python train.py --num_hidden_layers=11 --num_attention_heads=8 --positions="rope" --init_std_qkv=0.0242 --init_std_up=0.0242 --optimizer="soap_variant" --learning_rate=0.00248 --lr_mult_up=0.776 --beta1=0.95 --beta2=0.95 --schedule="wsd" --decay_fraction=0.568 --batch_tokens=262144 --max_steps=3453
Each number is 500 + 50 x the weight over its row's rms, rounded and kept within 0 to 999. Layers, rows and columns count from 0. Numbers have three digits each. The size before them is the row's rms in percent of the matrix's.

# up: layer 7 MLP up, 2560x512, rms 0.07, rows 1394-1410, columns 256-383
# down: layer 7 MLP down (transposed), 2560x512, rms 0.0822, rows 1394-1409, columns 256-383
# gate: layer 7 MLP gate, 2560x512, rms 0.0685, rows 1395-1410, columns 256-383
up1394 093:527502440551473448535484434441546390478488518527489518479445428578418423531553503490535446495458577486571500525550496544421545450489504561488546489586541569456499514565559465550500513527458517507534502492468507531538508518538597514407515503411501532398512498558495552488411527539485480518532383495444547449493577511473455534611559481428496467502480559579600510541536526416500379444551
down1394 098:516572539478453543542438464483506573495506496492454418489409571478501435528462503349459526547545505520618512589434438493505444506537529507535574516532455459490425486570491420449551391486479519458456481471589522465452571513529559522501463477464538447426475511433406522528472505532473443473490428480534554464584526502480526461539502536500456418446504469414474551484425501478514429519522
gate1395 100:481503481528501672403460450449477530478557499536524467541590470574471464514472529547453563468598557526531434514467535543500420651462447512490513502529519369502499462568557487531444491562565440367514510520519497489469564498497564393488427489410467459467403407512566444477444476461529501581413620624448573494487581471494479516497530464455447528466543521374514433464482501502401462536518
up1395 102:466518479441494491412502415566474525584485556546516537495481476523506517508519475572453546476511426444513510543553551440487586387514541478531468528493437480544499458545429533523516521533493525499524468522400526380475490527514454548512545518550557532485572591399450486493526400517496450541491423507525563490455511432527422482576441477421510501545504588491580471539470554459493560526457
down1395 100:555472495458568512554531518476505518530504539519441488561465513569583555459488418568486448484475491614448504451541516453605524490444471436499410575449480454550557422468499526362610553491474484575591508475524491431580522514477454615504513453556536472504457495530481542460474521408510551467417461463468480499513409552595517474560440548471550534514542444540483528463422519443482546518531
gate1396 103:521485424550483459470430488608458472548381522515444497462506320564524475427510591529539502420496540552510493512442526554560474556509501490443566542479583476435478502452445523579504494529554542358490509619515517413541468539648406516482450561452435465434489598605448525491516529524531478403496417542544443373471593517533414402463464385484492501402532494429501431676511558586586516458573
up1396 099:490552435569458536480538464530571530507522520424444455548572535438555448526493406478514428463438460412524520605473550544523433565510461533494497532599462529540520542515526445561466539412559491371506591533465473463560525461388492584451510573440504546391518483578574566536557473457572546431483567446436387583450514516502441486451480461581598581536526539473471442618476430441544454475575
down1396 101:430450488529485573483525459526431556567593511565493503461540539492426556589448502510469427565495506540541517537482510456489467498494502564517442525458462460499565474448521474385394525482537534480427602543507473532410558503463455541448498457465553452403518434474461517487537419517499481471476488565449532505479456485498472509435512628476480485527532456489436595503445461441496456516492
gate1397 094:456481544496488445427500548453472551463553468313507532504529457618407450493479472532543491487454474473443467442478457454455621455538426569467487468504540467560620459550448518481410486516478421491439536495431499460431477551405459541409529496467505580417550506396450582547418556425539422526470533437551439455471421515443497389529487478512432442528486464525489482619585472535452500533451
up1397 099:563462424537466406511503493444582536487528532529496487470475485466452574438571529510443462588558525321505486568558507489544551515624469459463455516411503425558494545476386427495561495406517408436490483562504480454579479543374539533454487448447559535510415509440486478412456444482451448483548528368471562525403504481485500479575367511445586507514503436432536498513535569513489496413551
down1397 102:555628557576482509489428485454536515471490453408531487522515465470539563481512543380402497529462493472514538523501525457537467487551510480445476553461456440536566525509516509489589552462636408443460457542485448530485462520389430457423477494521572532469443420477552545498446476456584526414534478490442546504496529563512591545547552475456585375507545445457514465536463464557542548428431
gate1398 098:525487444438518600549447510503408473513394406531443485492492410492516533537530482471504449353517502479581494500419437427511522458517543532518538547550426430483598502463493564407532476544489520501556531502496541537448554563512462537430489524512536500534473513387557448437535639485427490454365455538459536529522558556444450413572500565519442535559499394542511458527525507440533473417506
up1398 100:514492540513505571490457589453553454439554427494499426570581544611519453518439516449494472479495464558542534466503505530437465423475546561501566461518430491543441486421463502477609442608505490419693544529415530506469503504490503441472490478473518455437479471473487579519481470407457562424510446531522413454452595541391568474450606543500476524443524475541467449552495461465530546436521
down1398 097:493473451541588479469549539523454492450494538532603519505494578432406425576469528473410528580501477646412521616577436537524482474477447571516456503486445529543442475483464444517494476553497543454514485520511492473539441575513448437500495488472493498410461433539479483547429557577512533538514576442494539537470515461502515512431508491610459454481461595551477541516503517549508533391498
gate1399 097:545470443506396502480479496416481560498601545546481553511527509299517466452515554521548476512476475474474531512570440500496490516482498542487555524520479472580548480499476534516531440381445533552479561522442514605453487426485414521562471481631480350499471500491448448550498488537413515488478516424477480581428545514501489472492471381539440492483465470557505488385542441494544552574516
up1399 096:551398443576486523459462492448471487587401527506435448545496424524502414434495404618497401493420540469690452520540539486578555479537487515511565430539487510433426493462475488516425504500653526563435521500412524481491473533657469511543491490595561444502526451483440467460364530545468567522461432452572487541436522527494495422566531479552454637442499504537516541470541497602520497559414
down1399 099:503534485610499568560540475546387520407477438450501455498477426592492577572563564571496515547393424546496478431513503454512448468503517445533474469535575559497444466499516475594417534498436518469516552542546552490486535503494524491468512531521481480547547430334517545476466536459578502468514459496484431486523454526607566428445472493521495556538510467437531469468512504521550486567453
gate1400 092:379519445505493473544495513440546511445528423547425480503622463357528485473399507480566496491543531520587626558568512478604483458530398505487456563493456467514508455568428384483527541438533517555501516501628517406516569532471573481510522455492466626473497555528434465565502515464526500508478538432464532541580399559535447546466479559442590498427522605566456497360444494470492492494570
up1400 096:523425488481612537473491521493446391440422461463441525566556553486511472529560606523480515535567560475432464525481557563516463493579532505463543535593578515548482533469524540551511510475543493550477490543494605496416566467519497547549398584478615529550505519429427407540543420501490521475503494482479392518453481556428449498553580546509449556485531547580490555428462385539508593474538
down1400 097:514429485527517417413506503578491457537609503572474528570424484505533505450585494513531512477490516526517478504476519580447575504501452484531481533457515531437448502537518480508438489433568421507562513487480558533556546554594480483517521477456472439562585406587476433433553497421409464514455516481507577573419572516452486513509524491555605550522529515502482511496411488435556482553497
gate1401 093:498533524442487610430391573357513508492535563552450441518489436491439520481508520530482471553561492520522538551528516537457477428536556581446431610579553469506513531484551439468570449569576405540518513484521463554470582468529559572459522517519530352392556449480512371437498546572521647560428520506506540565479538458508503513523478476601555354417501545488545584503433491489595392448460
up1401 100:484508463508496455449491567490578560505479569517477468537501401489449513537375386498529440499423510557423461516527394542541460494544478555529567479452494486445464510515545462475466446601476527478573482606476547429482475432497574533490548497483503476457440545467582493550438506476514499572465534430537500517511463510537493484512473459428503490483486459553512480447453550513521443483501
down1401 103:474449482505392460483499547535491439457506461495572447497463469560522511481415505476497495422583530519456528546539486472436543413496546510434582508480491502543417514566536558477386471488433530538555478583500458438504468504539482519486485477470382515591475438371470494547466503398475578550466502497442502584499490447479435492521529404511491659373437517443482527520484532504450404537596
gate1402 094:499487436527461502432488507461578498555505550420492535542446531454529432390483479505496527537577494456516424560484484505474507463473478575555524541505489501509467466559405508613491401526537503462468449481492572507415455501476439498498514567505664474513451458522495469500553446451526550585489451504466495486572435458448568526558537535573513482503551497491588539463461482451451581594407
up1402 089:406550487521454453518471424511559546528470477456477504486478540517546574528510431524561504561490530472475506529550584498472484505546468472455503486411506516558420506565507524507473597491573499456508556466547555421449550507526486591481442532466510544437435463574562399593550598457452432544454502443492517469567604509556511519502426467538492513466495435538448517466587533437470515453462
down1402 094:440396467555640532392472423526540495548486488504496375446519490472534580549546455495495506544411514522510580477443478464438581478498561429509507495464517509556459527531481469451469498440441549512536480474502469568460535538552565516483461502457339532545501397437546501520533502488501496498534513499468438420525501499521477537418551424433500491484409536478493433473599555521502470518441
gate1403 091:443565562572493421513483529548501541484403503546561482455509464484542504438489504476504483584509533461553453553565589534466506560496468526434571488526508450499471504482498513377519553523503604446513422489456435489423542578470423498493467569537440461498537548473516601497536430484554558533379486525453541499516542483507370475456413537499419478481593524541494555536543598580484484483462
up1403 093:497471562605481561445460536482537477448464399435406507520559518504487514574472503493484530512513574452483444495489543527519485548515490475562500442598533458521470506502446496466507542447460448548457502441513456469580520600428507464423469422532470533444554397477505468481485532544638465535501493468456498411472499484490476475529447518402511519517604536600501525491588603536488524624503
down1403 100:502469444487581449454545526489429556554549474496504345484522602460555503416490514554455443521552536537484528504551522464509511483481453447515481547516541489518432472474497469452611471426503546497385626496550561475520498538443576508389511562535582507514488485560486508553421515496522583543531545570519468475495539543550568581526479427522517433530613537500445512517504575417498550490525
gate1404 101:502457451494471457473415498520544502506509574462457450402531429429485494553418630527535511479550508426488493495470573635473487460507573492501531433443529489501405517539523499513421509434565448536385493499525437440450552499450436403478498550524491523444442482504519421547455406472553410444466535566491477482530551469454524467568486477525501514496493421501470450437537593497462472524567
up1404 097:481461480520534473500540473540498525580554513450513517444540477500402461518481504555464445486497494578473494569497494468495464512456520389519623458529489566483530543481428504560434445498474496514436466482523509508561538398427523454633491455671474510498559503586497510531582472471582472509437548612439445486528534499595474501499439617573468563506430622568589441526491531465555604529580
down1404 097:536450430436616486500443423526563513465572503447549452411521517559570467444580570539467513502462493498462479517428595498449527449440508485544499502472535471458585505446486494558500574426444517556537542500537545542465451539433507465486483477459438517542590447429553577460594397425528564483497576552556460472522485529473575572539553519483444593430527587545478516540506548531558550486577
gate1405 100:484523506466487491480426551493600522511515486589554551502431485546513454539538509391460499546503407517547557506482525481542443506454588502450481543444544452484466508540432514685482442533411487419465527497484539555432564561443510503500496522456492574503501444558496490564508554434573538454442502474506516510363492590514567436553483566549539465503472548595532498427478582448552415482529
up1405 102:567444495565546525458629427518486525479488454524541562574451498511514451493511485494477553469490463618518466423566456504435461556504395455415452562442502527527537389402589501581540512447534573506468562518435629596504557499510504480407502479467533538580438502448389551528503540520520587453505515457582496551410506419465526564471532472482500501535534560424525516483434476560581484501525
down1405 100:504411496469520439497513555432463457491531467552492509487478467444477436486465473501508526520551420544484538528530544482453557562527517475460457517486479491442519479488519442543675522482489561428453483461511498478490612493562639490484547577562552445504467510556471537492525519538505601469402477567473522534542400504464517430484522463594476510467388491461455563554497519529477453420619
gate1406 096:434420476500521534505487419529485550450496510457562546459516501500586509557512514507552503545401484538472523553535475519491463495466497442519493439489572445482449522618528467489531502578458528460454472496541510555503544445513583527479478449441441394520531470455543475479501478405508489627556494493576384383539571522555539483490526542452488475467453509471550552647562463522484559572528
up1406 101:533549471508497563498445520504486579522447475488469576575490476420506446462463542486469427478612486414531558505571476534533517463449583500473466444512524528574521398518443475506455583575486505467513474463520553410455456559470656446552484468503509512507452452507515512340575472541678453631481426560511543474533423471491434543488515518448514472522539448505526481561501496398495483537488
down1406 105:508495562516451530484525474476540506564484564446540459512534465487462496461433500468551490456491474449526495533536428494427440518464556525531519413396457487470495467516498557386484511462441416447473440605480544441534463486545519504513495487524473449564507485597454514484480440503537565532524563511455505482478469503621483568433561391477487463431524533520568470504523502408474541561472
gate1407 100:494472526559492356463460539468464470476467566521579462578464425538500537501505531442424403476403496480511450405583507463515555527511504493388505589476488477501435480517485505592482612500416421525502496538480587626532520505560437539423439495443495474517508561470430490518447454470404390555528578442530538508596508536516603453487550593415489590452517391550427528544514500497425398577546
up1407 100:551461482544510530498565541474504479440573516460533595546473531505483393569523551501498589496527439513478489620586497559485516389596408564507503506543392489476481495536526481577549513562531628442519571537517526513485531533448465475490439480401494612506498509416620473427523464546444487475510656516482417510514517483478478486533560583489535488505594480499565561513528496469453436476457
down1407 100:532474517582530501491500508478509432444536576498528455627546540406502537477474480504471453551523557568553515482511420512514531480495439473450556477570590509491515482494459441501493541502496521487424545520485560482478497499614459524438467553502488439502483564466396413528520524418435435562478506415478538490461467474476500583472471484469534545569573460561559464498526527564505434468377
gate1408 093:458515484480523483567519484365518469521508544429512507425597506484553520512511465548604481535489509449508506522510528368450460532567472494524556457531542460518486476519527490475525489527582529578518499487475452463423516556508431544477549506502523543482431519520474569615501489526413555490496512491522523508471435501465500480523511478455465419564596621511550547634498444411535511441567
up1408 110:517579462539466551494468568619441528440524505441430437597479577456444445460468502487511532520466534536467482433524489523464585527471479491504412560502520496442470569580508479521465466407451444423427480454545566545593498424521562452353475497517528433509474455476449490542508449552508434442506460529571543498573499486484459537404512508500453497553456491466473536465507516592334461475552
down1408 105:506517501522463552488531590500438527454587528523452532452552466419451469494566500535520448504489535544369495480504468514491563557519446447526511480552605490521504483569463480548519562501510470446445431554595536497627572463449520524431463521456472479610555551493439555462467498438514459499438424534472571510521467622515425451549546558506501487517554514507476469452564534515396370519449
gate1409 101:598429486569503538517410504506571488397586536509418465575585422480560552449556518572465498494555546480424548548435512490501507577561518554458423572476484596477502494420475523458508477479402478468468525514439501466482507477514502525570538546575524550493513474481510453508452484475520532544581547472534546552448508493481561605463483581533478624541482499402384501464446612451521500545483
up1409 097:554392558468538495473453496368548519474520464465524490477473532511413517510606478422455548526493465512513550544500472516552458552548382462480480473449510417569557494465484479562448538547554439510537545580544564573498493535518638523485498532546639445529572458549488528527541459465481478535601446544523604524516476552472544451522506562460480494541478587413562519498420456452509432590484
down1409 100:466539500477528495591489528547593474535565484491514475589425446491441539525483434621500492466564551508440550551524419524483560486480550508485538487452493521441478487533470486487445462487483515472519460559607525502516524508546517505474485517426401529469336437393547431513538522480562493488420480504573504414397466500582499544478449507574502640477517394435472541519559531511494477535506
gate1410 112:538475547529572643422465488453575506534519514525429539518514413532485487579562533504510506576514454520501485475527569491480338471519416481480519545504463443430557506443446420529468511478528547565440555512518615584484554483564537452549457494495557555496522536414544450510534466464478528453506566597472469453500534368559481553535525467409427574436429462531512518433388516546489514503464
up1410 111:516493552511423496493529427549498497510482432514550472563478516446444563434455494524518390447474514432463488404586435548517535480467456413525552505388456514500515527442459567503529430505428494495573512572634477532553479467568509532489468533461534540457445479530559515483495474504559541517484406456475491495536438559523525499457413501523466439492534441532454436591467497509484509468487